config.yaml
hidden_act: "squared_relu"
rope_theta: 34300.0
qk_norm: false
bias: "none"
parallel_block: false
init_std_down: 0.00316
optimizer: "soap_variant"
lr_mult_up: 1.18
beta1: 0.95
Each number is 128 + 24 x the weight over its row's rms, rounded and kept within 0 to 255. Layers, rows and columns count from 0. Numbers have three digits each. The size before them is the row's rms in percent of the matrix's.

# up: layer 6 MLP up, 1536x384, rms 0.127, rows 32-160, columns 240-287
# down: layer 6 MLP down (transposed), 1536x384, rms 0.104, rows 32-159, columns 240-287
up32 099:133141148081141127121131157132117129127102121121152131132129107155158109093088163150123122163165109122122135101147121163139107106142131118116169
down32 098:142151099154122174137150130123132172136154158150148190107084132084159128085135126101123099105111111145106138148113121110114156120118108126098130
up33 089:131141156117169164111098122139080114124127113104126100176092107135134100129109148120132152128056107172145104131111121194124108119132106104104143
down33 097:123110140125138102132174094106127151137135148084112101102109099125154185115090063162115176153107130131129138108094131110136115082173090132162139
up34 101:113133148095089109121142181116136158146138105153124091131126124107152089111164146100129140133080113196158139134120180140110153114108138090136139
down34 086:117116122128119130084113070163155104136158145116094136102092139145109155154104128125119136137149119117109118173145102109132130156113105119157103
up35 094:079138135090138129124136137140145153140120098166136156119130142113101107180110150078120147165126130129162171124125150156066150096075157096096173
down35 097:155095129160130131082116061143130156158162120109131138116092102146113130144129139144130110113106125134100145126134132172094095095099093108135109
up36 103:103126097147134088117119126153082121136121135110096110121113093106163130158137146144179127166080114152136123079121146098186122132096135088148147
down36 098:084129141117151142132123143122143128116164127155175141113149134162094122084127097101086131121192138093084150115082147145106130103136087175141116
up37 102:107130136093102133131099084130124130076134086148156156129137153168122165123127115113091126113132091140171139115127158141127145122089128120129122
down37 097:129106105102115114131189153119147122100114159140123082157087143138112128138123126152109157187132122113106105157101098115128174129151143097070101
up38 100:138145164120163110114117080079085144135140148137103122131167091129159132138147124101148120136119115090169144128125110146137133133168101162157145
down38 100:141154118137115155119115157164114133171129130118111111082106170122155111090134127134105137108133159107127121129113106095106138123101174138143141
up39 108:081129126151124117141130102150135137165118102133145120100097082121138091118126174146089134098141167134121113124118124152121081128165118132149137
down39 105:143148153140099154113098134119142167135152145163069125136100104125117116145106110121171185150137165116137080130167146093098172160176115129130104
up40 094:141115167092084120144122087154155113127117108102114158142143132160086111170118112113096170134082123114132146126113121124137089155148113141139166
down40 098:128147126140122116120120107150116143107109178132163141153138148093079109109129163142115159079126132083144123104070086115127109130121116141162105
up41 101:116145088139131145088128108138119139116161149161107092160152116121113107113093134122107082098122102154154138143123162126120122118112095164142119
down41 096:117096168145143161130089123151118090094111161092133096148144097164123140129110148132131136135110144143115122160141132128149105155120118094119109
up42 096:112090131164162169188115142133131157128116123084164144135137186088093132132136096084127114144105144130124145135141170130114123123113144139149130
down42 095:115134124121135171096126134104122080152109123179094139102151106137109162136175145151119155105097102091098128112145107135084108100144084142123161
up43 099:106137090092125072148120168135112109125154146144115126138157127159142166132135127103123115114137099123125131128104134131184113126133133082152094
down43 102:168121140131127185150122100133118142112143115121134119110114112133132107131130141153087118147128125085104103135122141156082095108149098158143145
up44 103:154118144063137133132158160165136131146141133147123163126073115115096132107117145151151144121156100176157103147075120120119128160144099121148168
down44 104:116132106105105136182097118129144138144166079112128136161117143111156168113097150077109113165158105115156114111162150111126167143131127110066162
up45 102:127157158157149115124105128133184117108105088104120104144105118104163097139129098101115124120114133106118140171085130148132148112124114079167124
down45 095:148107152143129144111089159173149121131156169144171164140107140095173159111132122157139125139119131157158139137194099098144121150126126130117142
up46 093:078158136125101107160124155089105127151122137142112134122150146084089138112148146113141089077138145103094126068139119150144108172101187152167146
down46 100:137150138136159182127137122148150128136144131167113156113134093164091096138142176125150139094120140153146129093144131121098182153161108084116068
up47 101:156119130072133078120142131113105137145174111135138118079121122153134114129120125098127160146162091108108172111091159116152113130176147132126130
down47 101:162120132142129097109135113101150176096180155133126144137131054107103131086161133140142120178126165093167112115158130129107130123131140128121119
up48 099:124175105159149124136077160153113091129112128120154126112178109092112156120161171112132133125126107137108134129181103123140132142118150129116101
down48 100:160134167144121118100104144112133094155108147097097097146115120090120135135100134150169137084106112127071092160110125119108117130124112145175120
up49 095:108155082162158108147152123120198150111138174105137120124113113138134114141112132165126124134123096123148144132107148134147118118160143146125127
down49 092:146121161103130119120121089163158148181136116108125149156128145095125155082144113132120157113161119121118141162132165117106104074074100146139111
up50 108:138150134118076127116131133163120134083092144116088106128099093149086149133153148134187162121125103143153139099095137099094137071095121147113127
down50 103:103151140144104129092132103126167110122122082114131065157128116134134165155111212147138077136081155145156112112130087145102114169160118111144124
up51 098:132177139137111095123124139152151140129134108091096140087155122176097147143145141143177122132103127103124112138115160151185131094144129125134139
down51 097:134112131096163077112104164103175108115131172147135129107119123152126159125124146110088141118108143159096134145142107165097111147118125150142109
up52 096:165152134129108175182139101118156134153133126131068129149136148163136117144153148160175098129124155121151090102084133083103121091134110107125125
down52 099:140135151089123147139132139108136105096158123120133115131101159121130131134103136122123126076169137132120132135134188169138148146117129139184190
up53 097:066146133098105100122124104165098173104155154127137126163144107121114134098094127128122162110126141104126137098153120123114127146124116141141105
down53 099:131147086115088125128112116171098133137112134118141139120151159123114140119112069145102096127127137059158112135121140140144130107139129136110136
up54 091:128161143105140121152155110149129167147121096109118082100141142128192130142105124101163153131083124133107167136151135130174127157158162121168141
down54 097:069179114102097153158144131104085101101100175143136150150122161084114120109105097132094099128143144128128128092094145141130125122118120129105146
up55 096:115128130103094136104144136141124117089154157112133135149128138142112106063089145101122151152117137155152155116112139119069166126093113111118134
down55 096:119120147142085113103164142144127135156091130124095115098136126118115114149159137146135089096160125125134130129149084093129125087119144123105120
up56 105:153125138122131171118121134141122135128122110120146135118117121129109114142106167098094128110132137121096159130124141139163106129159093111109118
down56 103:137125157104116143094122161154153135106105127095138111144123123154096094154150119116141126155120156108137096175154143133113144116124159130118133
up57 097:134105125115128111117162107117122129172127105111144120140135113163129112105120137054155067139150151133122123103125114127107160126129142124073131
down57 097:101107138154111154113104123138151145137152087160142101089132134093121145140109167147127130165097071121132181120100161150112087133115112145144090
up58 106:086131115137137111121122128204157113151160128098139112114122137132122115172157147153099169152128128139079088177115091095148126107110141110151106
down58 097:097131140120141112164132150158143144123134135114143137088116095144150153128107119149119076164101107121084112097114128114111119092128137145126146
up59 095:144079137119156084145157118079143144149140108098139102167118168119085125118127168152134141139165121096090109112123122139170109155115107182143112
down59 102:113166125129138146139141139133153108127141164177128119147134117149085121098114138078147120092124154130092119156121121113139143123155086128135128
up60 095:146129139138159095129133082163136143115153106143136155108083129071151188106187159127118128157176150127121183148135130169121122135110128100095126
down60 102:153138099149119105066146124109088146126145105115088122134136164153091098123139127132112105171148095107126087143106103120103094110131115142137163
up61 092:151138131110100115173137054108153106124113147080093126112134144133084108140151124156157179122079200129108097145147116130155138145114070109135119
down61 098:091114144136135112134126164149110128118133132092137130096138149137122143138132147132137108145143100146162125117159121146105145135129086097077105
up62 098:134128119139186116112147127119123144094120116168112108119138154126148146120158123139140108148147112156150101106152167098134099163093101109111080
down62 103:116141122167174129137104123133097137135136122082135191167107122134149157098114099144146062120142135098181155116101181124125162162111149146114163
up63 093:129131158128109122162120133160134145168137134117095155120154133121161150119156140104093130128110137138131156133107122135129111136138119131137112
down63 100:101133144114122115089134136102134143129124130129123157172132128122098134139112111137140112146131151144128127098120106119116165127141115144149123
up64 111:138136133152127074127144090088151080164147113124118122105164125113145113141120138107134116117152154139108117142122145099168117100150110110115142
down64 095:139121123079120148122136127150103126064095123141139132116128099165113134109168154133115168131122119108129178196135157120110101127142145143141122
up65 099:120142088124117096141121116126166114131158090157103132086138125163147144133146076144129142131105116156112127081110116112153053148144134095130133
down65 101:085144121124126135087189130153142130076138129115129112105163151119129149131137113082164153129142139115099111145160142128153133120144143133145108
up66 096:118116132121115149109123134113130135143116057129107136119158160108143122138133159130108139110098120183117152151090156139157112121168095086157078
down66 102:125112117145121134099115082147133108102082114123091142145146106131104117084200111145119136108105078151118134139118113130144153150137127097125138
up67 100:127130081114106110111071097116138091071135117163083139150149113137149123148175155105132095122144136128139118086129106126145122114135109148150149
down67 100:123105142156150137121161174121120143144105127159130115103081108138145096138134122156132158107087109132105117147144152125112147176141167104138099
up68 112:125200131121102123152144161116115126121099096099137125133136115165125112120152140119134121114161109144130115111106129077123140108104154098139122
down68 099:150097099075143113138114142150103148112141117154119112146091111140158132128116090112109116121086145145101183126133090149120136103122173124130164
up69 099:103116178147139126073117142099163116115093103147116135135147099103125129098161127142096106133167101133128122146101094112147115107102164137121163
down69 102:115135133135126115116110160124099132123074127156113146120148141181125105136109131109132120160179120131088139152125157153141151139139161155116128
up70 113:088135116120118081143149143150136130125130155122120138137148136124146097129151143165062129118141133146120099158148138114143130116130162087131129
down70 095:177110097125134148120136084126106089102128155127115138143130121123120145123118125113098102086131126152081161116130141113121101117128152136126116
up71 098:106170143134134119110104145079169150149165121147142157129146102122167168141150171123148167149086130106114106098133141099104138090101129109119162
down71 096:142124159134137117106140157150098147136138168079083099113140160164124117158164145157147134104148113163102050160162094154184139133171094126095082
up72 101:114150138108097144115129153105119126116120138099148167158129109166138140130112070129129090089129118158173128155115102162117132110117131126183119
down72 091:146123113156121100136076132145159101147126103112116148117099141104092137124137157130095148118093105134116117137155106126163086149123157151119144
up73 098:093170130168135122138120179117102149121092097165130139118163145098142161113122140166141153148129110088108131170148134150139086106112101139104106
down73 101:134120132087083129128161129108121117108124137143100102129118139122143133171140169114141116137126136140130115092162138117137114118161102122116098
up74 096:118143185149084153091101103173130129101165083134140139114142132166105154112133102133152111102154164177097132172135067115163101151163102151164148
down74 101:112100126140148089142124099147096098147122114079096136144162148090094113115109108101155136139142147127156117106082152138092138104139095158106128
up75 095:126137107153088171187124104146126114159126111112110137087116096075109136130149118139107148137134130114135119081117101155153157115181134116164125
down75 100:102138133135134112147164169126131144064150112133139147137120149133093152131117109141105112120144136164139124180145092074110126120110128139124156
up76 093:105155182138105195177153130161124129135151124115063129112111166098154142127131136126135152115135132154145147122134147161123114121136101133129128
down76 097:102104107134131118133098125154163154118119170098132129169140166153180112105117152130172081105083140149129102147143165111145127159119072134156160
up77 104:131110160102096152101124142124086164111103143121112117129136115098108152119139151132133146124105103135121119120103154136158135141103117108135165
down77 102:134130148119154120154106104122157087150088126172136127136100092122096099118075117143099111115109130155098141101164082121129135099171107133122118
up78 094:155169120106109107137140145138105124114090123086136109128136167127151125147170142155099151116150184114153162124154126132084105105120114132140131
down78 099:162135142174117109133143167117102129124132136150120120104095128129083092119112127114104166148100114128136192133105121075135095156138123112172126
up79 091:118136100135128099111107133109091117123167134106129151105070119146119123139135097118170132109125129123164146126139130116139105117143156138142134
down79 096:150133147109123136152124195134151130130129111120109116134124097101166099098089132166131107117128126144097152143129109171097132136129089184133117
up80 096:133139090116132109128128126138116125163136121152144093148101133151093115132178159130117133139098124169141132176107117148154107125162140101136148
down80 096:102123113104077135108138111124131113109123138089114115089148166092112152097089162128092125147145098171116141166171127107107160097113086147133143
up81 095:136157087129120162129105139155129132157143116111131117162156120124117101114127131117100145098076159148129172142126123134107116137125140120144138
down81 103:147143146099140123092086085114130155127101139125119157083150168115117117193103153136130138154133156127145138092131145148142125171133085130139080
up82 108:168129097116145120129117182164161157072185130128144104119180111135141149130141143124104123137101146137133095145118080107101131110099116150145148
down82 104:148113141107166141097194114135119148124187114153152136111107120131128130119114096150117111134138076108169124165154176130120121151159136100163078
up83 103:098071133109163158132176113111119159116155158148136151129119145140124152116160151111110061138140130138118186123125189128100125083118140101124070
down83 099:118149145138183135143098125139142101139122155122083127132161135145167147146068156068120126141149111160133118159145139082147119126164094086120113
up84 100:120116162150148136140142158117109147138126147114124124103165103120081127125136148142127134126101097092144123088134124099095134133114144104132087
down84 099:134175145138124095138108091142127086127151163089119150140158108110147122104098125143112105110144118164107123179141102110124131087130123123095104
up85 095:085129087174130119161152120133142105130175134163134087134096116138150104058106163152173185123126162146138144156092102122109117130095153097157117
down85 100:131118087105122085103116103093150106131128104138150126138139116165153153136136108139112165093184128117133179089127130168124105125139151110115125
up86 108:132128102096146129166133123148152175146130137122131139142135171147136108107158134123133167102122102133105095103115168148086178166115177149098155
down86 095:134136137112144124130122158141186116138129176132146158126122108139143160127152140134111123154125147073121133151109137106123141151138084151110121
up87 107:084162063132140067105128098130104125111126089088142133103156114127142118126130113142114115153121129102123134112096134113150083136117074128092106
down87 104:138117121143139136100123129092132102112143156132130156112094080148118087168150108103130138113141095103144131137113110095136136127116149111146107
up88 114:088158109111141102115156155118102118147118139128117129133161182122106123155162136097133136114164111122142193120141181137073158102148127125123157
down88 100:136130130090108115163125112136157115137101148092115117101107116134118150117136114182124132184148131169142062192150188124101138140150128082151120
up89 107:155180141122111098148129124112137176138155139101159103156156089127108116133108165120133096113103083118136103183143078076139134035155145176157141
down89 104:088117109132086098122141145095067154128139084140148129139149153151125122140150122102163099174144152141134190089065136125128141128122134153069145
up90 103:091123141134117126144142171119109120139119126117113139148090083138161131099149121144196112151167125132111136141106114143182161149142119098118163
down90 105:128137153098141088159121120156098111162111102127180087167100161089134126164158177133140145121130112145103112132132158139135121109153114118118103
up91 109:139155125124072090143137119158138127101116106129111162116130149107129165143130138190150109106095159122150107114116143126138157160113090102102113
down91 100:112113143088104079098122126138126103148129118120121099135127160136127128165164126154152122124094148139142101130122117105158140105152121097124107
up92 093:152121090127147117148110124117106148187100127133136126129134144175137103047111145122135106132158122110125124146158118119116099171124132149097156
down92 092:109131110117119160140122080143118075154129155164160135133121149135132131143140154144118142105117114134120128145103089137126085125183144137147089
up93 111:128144133144143128126124130089083147124112132124141126132129140103158119131120128124100118149166139119129079127132149155095164103131129176152140
down93 094:148122141168115113106117102155126131119139113132165124165157197138126147101132153150121129116095128176112099118158113128098140124122129139126099
up94 096:152103163110080128139125173108136109119157137139156113133132141151132156118112121123144083122161118104149129127123135115091148143152140156127118
down94 089:118123147125138106112153125128125114129134117108098134118112111129122148135144111105117173066094151145102120106133135104110111101134096131120137
up95 097:107115124120144180149132110133144108095148122132121127089151091145129155128145102161123102123112149128129130112172140177088106134118116083110116
down95 100:132119101088157157124131164143139168134102131105125132088155128130110135115155159105115154101128158120122087126116149120151114115162119144118120
up96 095:156145102133130100174114134112101133139100117100121145151107142109140130125166178148101085118136131097156171100109139151114102110115125065106153
down96 103:123124096121123121186102124158141158123113169107145133148142112142149131172074131096123161116115057107140118122175136150116114116135129110114148
up97 106:144111111132135147151105141185107165073140121134098123137166121134146107133122126131146168173141121146047136164115139151143135137122058110131150
down97 097:143117187123107111100116126108071121118159132125146111151134128157166159106121117087091117117163132119103176134142139148133123141157135144137102
up98 096:102132152173164115128149129103130107093113128047151094137141143150142128146156153101137168110145163101089122162109175099089102165117087075106157
down98 096:107119128104153137125154126137103138110131101156159165165115123126123180101126139120173163112176121115087106119149093135129125119117091101100142
up99 096:097135139129101103148105153133171172105158136124106126116107108139093095116103158141104135116116123162133135111084092105135141156126157102122149
down99 100:106079099195077138127141152135138099133093092148154160120151123142156107191128109093131103131098115107126150151137116119096108103164120082137144
up100 105:086130123152095095141134129089129124112143146121135141104111129137092125107144146123089119126116111172166110089117141084164153136132113090149152
down100 105:114147115148113131115110134132112148128170095107119132133133147157111131101104132164153120145110138079101142132120128149122121138158135141158109
up101 103:130113096095137180148146136117132130102171117153149131122125098138136088162118102107110137121149191145123129167155119119073185150125095069101114
down101 106:127098110149133138133111167099159103098098171140103181110088135099152118129148147121112150174165135171157126115143128155120115164140121158133095
up102 097:099116121119108103128116122141153115142181141142163117101173125103136125113108099122102094140155157127140142130118136181131100136096098090143159
down102 102:133112122115129106113154144100164153126137118108136150139152089085162109120127130092105142096137143114121113140127110140123113126151187140130113
up103 105:165128095128111157136135121111130136114163145112132131156100179140119101142163168121151112127074135076124075136152141139121142147148101123139141
down103 100:103103132129145157161141148111115152097116127126112095124147132177122148109133103114121119099112162065128149159124134126130104111094132132124127
up104 104:161127139117119170103133128110132143139146106155150170146107112137132136118146176151120137139091131098083104101170143156109131111160161110111161
down104 106:165128124077141096116117118133149136129087148107152135148126136140113123109116111157114114082126087157128155140134116125161141156142163092150109
up105 098:116106099146116111146142141092105114125121089155091133190146118138156137116128129093105147135120132103121127094147161100161117098130158166104090
down105 099:183126149117128145135154118174158141145113142128115105138096143131128087113117109121122153128137171159124152122101118104181165127114129145138146
up106 102:122143140163131109135164161176115128123159097163150123154133122101120154130097127100118164128128146143117119106105100130153159130133144109126145
down106 104:116115125101167138171155125088123131095118105120160115141113152138104118129143179132146114155174116103130072135186097111157117129148128121122152
up107 092:140123171103101118112145096144120103136117097124129126126095138090141154095119112125098139124151107144089156132143107148126163128127157092121095
down107 098:063102129122158142137109139135106140116144117157112103161128112129161143190129096108121127101130119138133115134141136182121159129109153182123129
up108 100:165111107162116173128136141140111141144129186124108120083126145115135139116160120140100082147122150100095092180135116151147124135110128139099173
down108 099:134112165097079116175153103144149123124144115111067151133134170125130132140132126131106146142136120112146105104112144127151122144130112071109132
up109 095:147110118095121094079094133187131137143133121137134130177101170141118159128128115171137125151103097145140126117139136139132140144113135101137142
down109 102:081123164114162150116034143144113126107102124143109119153101141131137118143131138091131099119154087131139142113139141133151132094149102113113115
up110 102:133133132120180136134132136130100151153124117174174094122166074129083142108153107106123124149151105125123125133146134138121096092105131086108162
down110 099:156124116101104122096135148127111127087118144169084136119110138126100155146120140139127177112154109151124135152123146149122136125159167133127082
up111 094:130144090144159124104146160129153127141163174113161162093164141135143148101102097091126105089180113126068122123108164131112106160135140138134082
down111 102:134139089122133124194110122140136138120152079157131095104122097184127127132099111047085172123140158118141134105154098118112092123121112120091132
up112 103:122076148132130116131165096097116095141117163088152104115114102127123094128107081086128125152183168101169095131104155107117169121134109114098146
down112 103:122142159166139081103110146161124158099162093170128146176094138136112138125140153149078138084114128131151126157114122137139123121107157109171124
up113 102:161147089107107153100114152117096099091125128121106132139122124127137148110141123147098159122081157173125161172128135120114085113147110116157123
down113 095:093132109180158113135125104108126147124133154102134152142086152123110123112128119136123121133135095159121148137120142099131124106141093135106154
up114 098:148121154134143152109118104143082086097154128123131139149105120111162166158103150113109133111096120141118142127103135153135123097128165105121143
down114 100:087143099070164147120150094103142112104080106138178149154164103105138128101127165187182129160122183179142121129112140133154113163095132108120126
up115 103:139151130098147128122119158139118161162108159110082120156083123077126117145113104140104167161150117144143095099128072165157159122152091127103136
down115 104:114120134140158120151122091152122115149158129131183142121164119180117126140127103112141096092154087127098134133122128123101111140132120085120112
up116 101:157113145132171171128102139120133139164142124160130106119158116101096099135117153087114151130099126155119165110110176068166125106110173131094089
down116 104:106136137131075128161140115115129153110087146101176126103117137110139141107089101133095138170111107116112110138125162100106133158116125147152163
up117 098:129141139136112162177119141144135142151125139128130172132131141132125121141120140098108110138152144150132146146116117092141111122118097146147134
down117 103:126113138164129120113091101125148107135090115105104159159078132140123115139143115109134126146126152095105110162165155134140112147112135118173129
up118 108:125130114124111111142134118106127112113133137146127127117109119088090111103154120124172132170112128085106167150113187121170158094114113119098128
down118 103:133093165156172142113108139154124132140137140143187128124120117132124108158141162161132119108138113119080098116098132106122120165167170102139117
up119 103:131120153129123121106140130106103105087098137114157148113163127102098119133141112152126121099138100132121122110145131165164088140096143089138154
down119 101:133123135094107134112144109105159140136115174134144156115124148132096171131115142152144114129079137171093113108177138120113091109157152154172099
up120 107:140119173163151100121137098113157115183124149103107119166137122109105129090088146137128100146130147146151147062122108114140089134079140101139097
down120 097:112096159098142078160139108130127145151117156152140123088138117155124129132118145136130184090123103158155167150164142130076132127140124133097148
up121 094:117113112141118106131099112134148180113113119180149160115101099160167102151100145156106101149058139131095108190107118093139162104151146124108187
down121 098:120131130132117156122122152108093134174132127103133169108094106156126142127149107151092108090082093124119114068131158134145092187119175114160105
up122 097:154108102128123113108135157101114128095087143109079146151139099105075108144108158093168140155146124088136092115100170134142118134107148137144136
down122 098:139116111104105126126092127152128143165108125114138141154076127106117106141185143146144145155121101129141150110133128093151142148132094116117182
up123 103:154113111158170169139139130134127107192145167096154105123109098079133134080115103142155120093099122146113101090112101098155128119086080151098111
down123 101:117120158138112084083156167099146160135153129146153160157157147126107122157169135175135127094133117162115184146144106166130131108147115117132169
up124 100:152123153135096158089137133131106175091109099105125113152103119127151099157130105062116091140100110168151122154128147102124111154103135162155122
down124 102:119134106119129121123142115121169128164154154122136145144152178126133186150109090141091133142126128114113128096124126138123109148160163131127133
up125 090:146090112130146078129112096104137171134113123135086080142095185148160129147125123106180150099116106149139161111123150097110134146091171098098159
down125 097:113135113164120115136175131077132118151142158136096159154181137130109113094122134096125134145120115112126100180188117131119144098099160134120106
up126 100:135114088147100116103127126126154107115159137091131127041153153129148101109147132132089131123165163137154144162128119094152156157129147115133132
down126 105:117159141136134119138153134136131158169157152101122126139173118138132114065148091159102077150158099111124153126094120120135147141148088135147134
up127 100:102117137129125097087089094116162160113114102125170130138121091173110116116137114130140072155088148100124137170112170125131165092136142123104119
down127 098:152122089159119150150126129140095114151175148141118116141159133101116145100170129147194187144161126123107140128177096157136122098108122095135145
up128 098:090120107138144125132137081115178118097155110107161144105157081140165095140121119120114134105145099119139091132125138134121120141079075109060151
down128 098:157114132136125139103125144131084133196141133100150129121108202124141146133153102150151099060108119135129148137146139132125147111106149134127123
up129 096:144103144119132125111128132154164118122151132089142112142108114139126108072163108140131078103100123127103092111153105102125141113126132112105104
down129 101:157127088118130103126109090114116171141092118149112133145119089095114181169174141101084141096113158096165098121096187143150099108108127141110128
up130 098:138126151084085133082123138100103129076145114149108103122139113171133116126206138121112158108162105129117165098095168124165136139135112134130170
down130 095:131114143149116154159122113122112160145160160114125134165071120121093143112100111138143133111132124152170090136148148141112075055159098133128160
up131 106:143130119126144105113142134100135114135158144132095110143147142166116134126140154130117153126160131141137138116164135142102105095187137135111122
down131 105:114112176112144131054136117102135103177173093122110158101111117080118098104079133144123138125126154123176128141155089110146117123166133113142149
up132 093:142111132135120118096146111143126085126141091131158144121129142150155150125129106131129119148160111143122145117141148102141147142132146090085142
down132 098:129099128114102127139120111108135097131142148132182095130098120108131126112091156136068114110128102136135152194099116104125146159137167161155063
up133 106:119125136156098135112105170132131181130102146145118133151136136103156079136141158085153077109173149151108095126147136154089108084105138113095131
down133 098:179088143116112144142136087112062117165118173130144100108095165106088101128164106139093123128091129126124122113121097161118071131128126117138123
up134 106:094153140138137111090099107169173136103146121122152129118164107096093118149122114086111167127132124134155141097117167132158116137115077098152125
down134 107:133125106126085101129111135118111120099129133103115134172105133123157133111107118134155108131148122119134122135123105132160130155133107094131143
up135 098:140155091115142111146142156080112141151114175120118116095110134126141139159123130090172133132087144165134133146099125148126118119148116135096143
down135 100:124140126154090105122116128112139115117120131139126118108151100145119090072107104125117125175182135136100142149127127093137148133171124131157125
up136 096:144159151133141117147148172095105137143154146119128131148138141149127133125128153143132137127106111115111151147105142097108136161154141094170146
down136 095:163138126127133138128092102109099116103106122118179126144131118175149164107153144123086097184106140143128113158101094166158166107118117126116107
up137 105:109130113117125130104116167146148141155134179092113148111131138152112122139123151137153160144149089082136113112110150130135118115118125083107115
down137 092:151131149123099116113140136143096091118090137148161132116136144130150102138116128126100121145113173153110095141142099161103129139121175138141127
up138 105:093147113106088130164136128130165114147100128131144112177116136082131082122127103123121140112137158119102147141081069154164101159085137074114109
down138 103:081146127171126120125171101089135123146158133157108123137148111108122126161071137107177141143107133146079156139154138152135112149132095137143183
up139 098:177163113140179172123137120186125154114130093142145146077144155093094117107147103102172123134140151110147100104145127116129148156101113161103128
down139 094:149105104152170107168153108119132128133119186140109158079139142088125108145059129141109107110109134161135152132086103136161113116117129194098118
up140 091:122167106182091132106145128074103128140176086074084104159166141138141139127129119115108106136155089146118134113154091135137120143108116089143127
down140 100:103157111112128133112124126133142161103143142132158173136077130116136067165136134091098064130059150115150048110059126141158129116118116135102155
up141 095:120140192068115106179154101134092172165102134093084119095145133106173082103113128123178158088123163118170123137148154146157127150104139115102102
down141 095:122121095134089146146063147107110106117146152120109139119123123136123122123164126103112145124080111108173115154132134160132117107136146136121154
up142 104:137091079156136129149136132117154128141137158129156130171105140124132164115083130084127136156129151108126148110121136131134104102138108119137097
down142 092:114106146116101145127140136148069160141113133081127093140150143132129129160140096122115133143139132138159112116155153102105150167129162133145137
up143 103:079106121122100123128117153170155147136110121127128138113126171126168115125138114108107124148128142119155128135094131145169120150146157131128151
down143 098:165153133115139157123163106139171118133107128166110141137125119126110188108144135132136143107135116102130127136122123184089116128161156114142134
up144 125:149162119143078124095156156125072110122122078130146144149113166144162118089113164129175137126149128142145124120082125105149102127128128120114133
down144 097:114159103113131123129122110116148112098152160126136108135134095104099126150087107133116083115140115136151142104174141113091117131091139128153106
up145 091:116123135093138132177148099154125124087153130170127139143108177076112101157135130083144087134121117122150114150141128128123126120155133105117161
down145 090:133111115173120120123132184133114089137111117109145143147150126136086129125118144109109127147139106046120119160115125110112110130102096171140084
up146 096:146110148162170139150148114078109157142117113149097150086122111142143105125084141117120125166086140143088125145148113114124131142117126080100131
down146 102:164159139111123123161107132191140127146144140128104134107139130127130123111139122129137102111143094148139120114130172140087134103143135121143157
up147 099:102132142110153150116124082154098177138175095181148113098146119113136128113141104137169137139111136075116083149139097151150127132128159136084142
down147 098:113114157138170129135161112142123082146071149127158114119121144176100171122096145110129125137115143127147099109185110086139156137135128147163093
up148 098:063139118119110175116157122146089124112154123155136141150104110098137149119133095140113145157208143139141065103135117128129150135148150109110127
down148 098:190151168145142132125149148152161088138160098152098122135131147134109141125073118155119124149122110127126092126175141116113072165164154144159115
up149 096:116097140130129132125110091103125180183129157097132122156134137165119105149163172121124150118142128190171106133141135170107152136120114143118118
down149 100:154146151136136123130103085110097101142118147129078125123146141117123170132127162108120115124131105118103098136082126110129144106130147140104168
up150 097:136180125123118134148174146128115140110130135094124155136155141135147139090150108135149114196127131122101144105103095144109118141130111106123102
down150 103:106129145165126115152091164146142130155128100134130130116094086132148153135146109110120145086145143099145163104118130088150103148088124079152142
up151 092:093086128131088136145162104165161130154115087117152137155088151095152160103169134093113102151150135116080112135113138128133106110113150098114112
down151 096:144125169128120118107129076110143094150169121161152057138133126133176168105114130140133120127125142131097172109133119173118095130142120160135120
up152 098:088135155110127131109092143136097120137143170117072139136151119119144157126135088121145121125160107112161140121151127107128116126148165109127110
down152 090:139091149143140136099103135095102119132107113129144144135125145113118122118112107142135138108138124159124097127132125094097153090108098126137117
up153 099:085154187114119136179148093082155132147146121142078123100120071126142107149084123118122172147100141112109150146141137112151094130176103143151143
down153 103:177151112140153137107117129125145116120114123091143166123069083094104166183099131095115144143144105141090101084141119146131128098129101099143143
up154 104:096121166139125102144133157131177132156135115120106138132159132159168122115119148145131138123105141141112122157124126141139138125132119169121143
down154 107:103139132140127129133152110134122155131100132105113161115131114097132111157149158142130111167125061128120140153114097124141150129108134145137096
up155 101:149128097148139174155110153108116145109110121142112124098100121101128134130109098121120102116129134157146130097110146088148156110119097140096131
down155 099:113107097122123159125114099110172080119144156144132103161124132136122101122105111094105121131136116124143146139135130117155117142127133119129187
up156 099:128114153139149124130162108098113126133120138080147114114084172124120103100109136157131136136126144141152168135158126155164140124158059100186148
down156 103:115122145139170098133124127111150114119173123128113145138175088156093128152101067172163124138166113127143133110087137127160117130121158165087155
up157 108:127148125109145101115143104115122154173158116113117093167135097142115121122111184113143153159154152126116141140094107147120146124098089092124120
down157 100:135139107082110115122104144147108117117141103093138098065140168126108156119141085175126142123123118162150147113136075154154141151115100098072154
up158 105:087159069116105143133101099112079106099132098167148141103146093156094144132149135122159127155130099151097138121083113136111148136105139101121071
down158 103:120097144094107132113134114162146122168119124136160163095107126109151095156107131148075137125089141123148140176113142122123143128071118093093081
up159 094:176147125094139149130171123119149096128101104115162106130108131103117086072116087087148091162074134112101094155123115064126098140142141087104106
down159 098:115171138195155137115158136137111187093108094095142109093174136098091134126140092143149138111135130093170114129108112127135162129143168101109117
up160 103:115126124155211129094144158112151150121187120172147153149114093157135112065107133132114170167069119169090111135128080143143161154132111130099133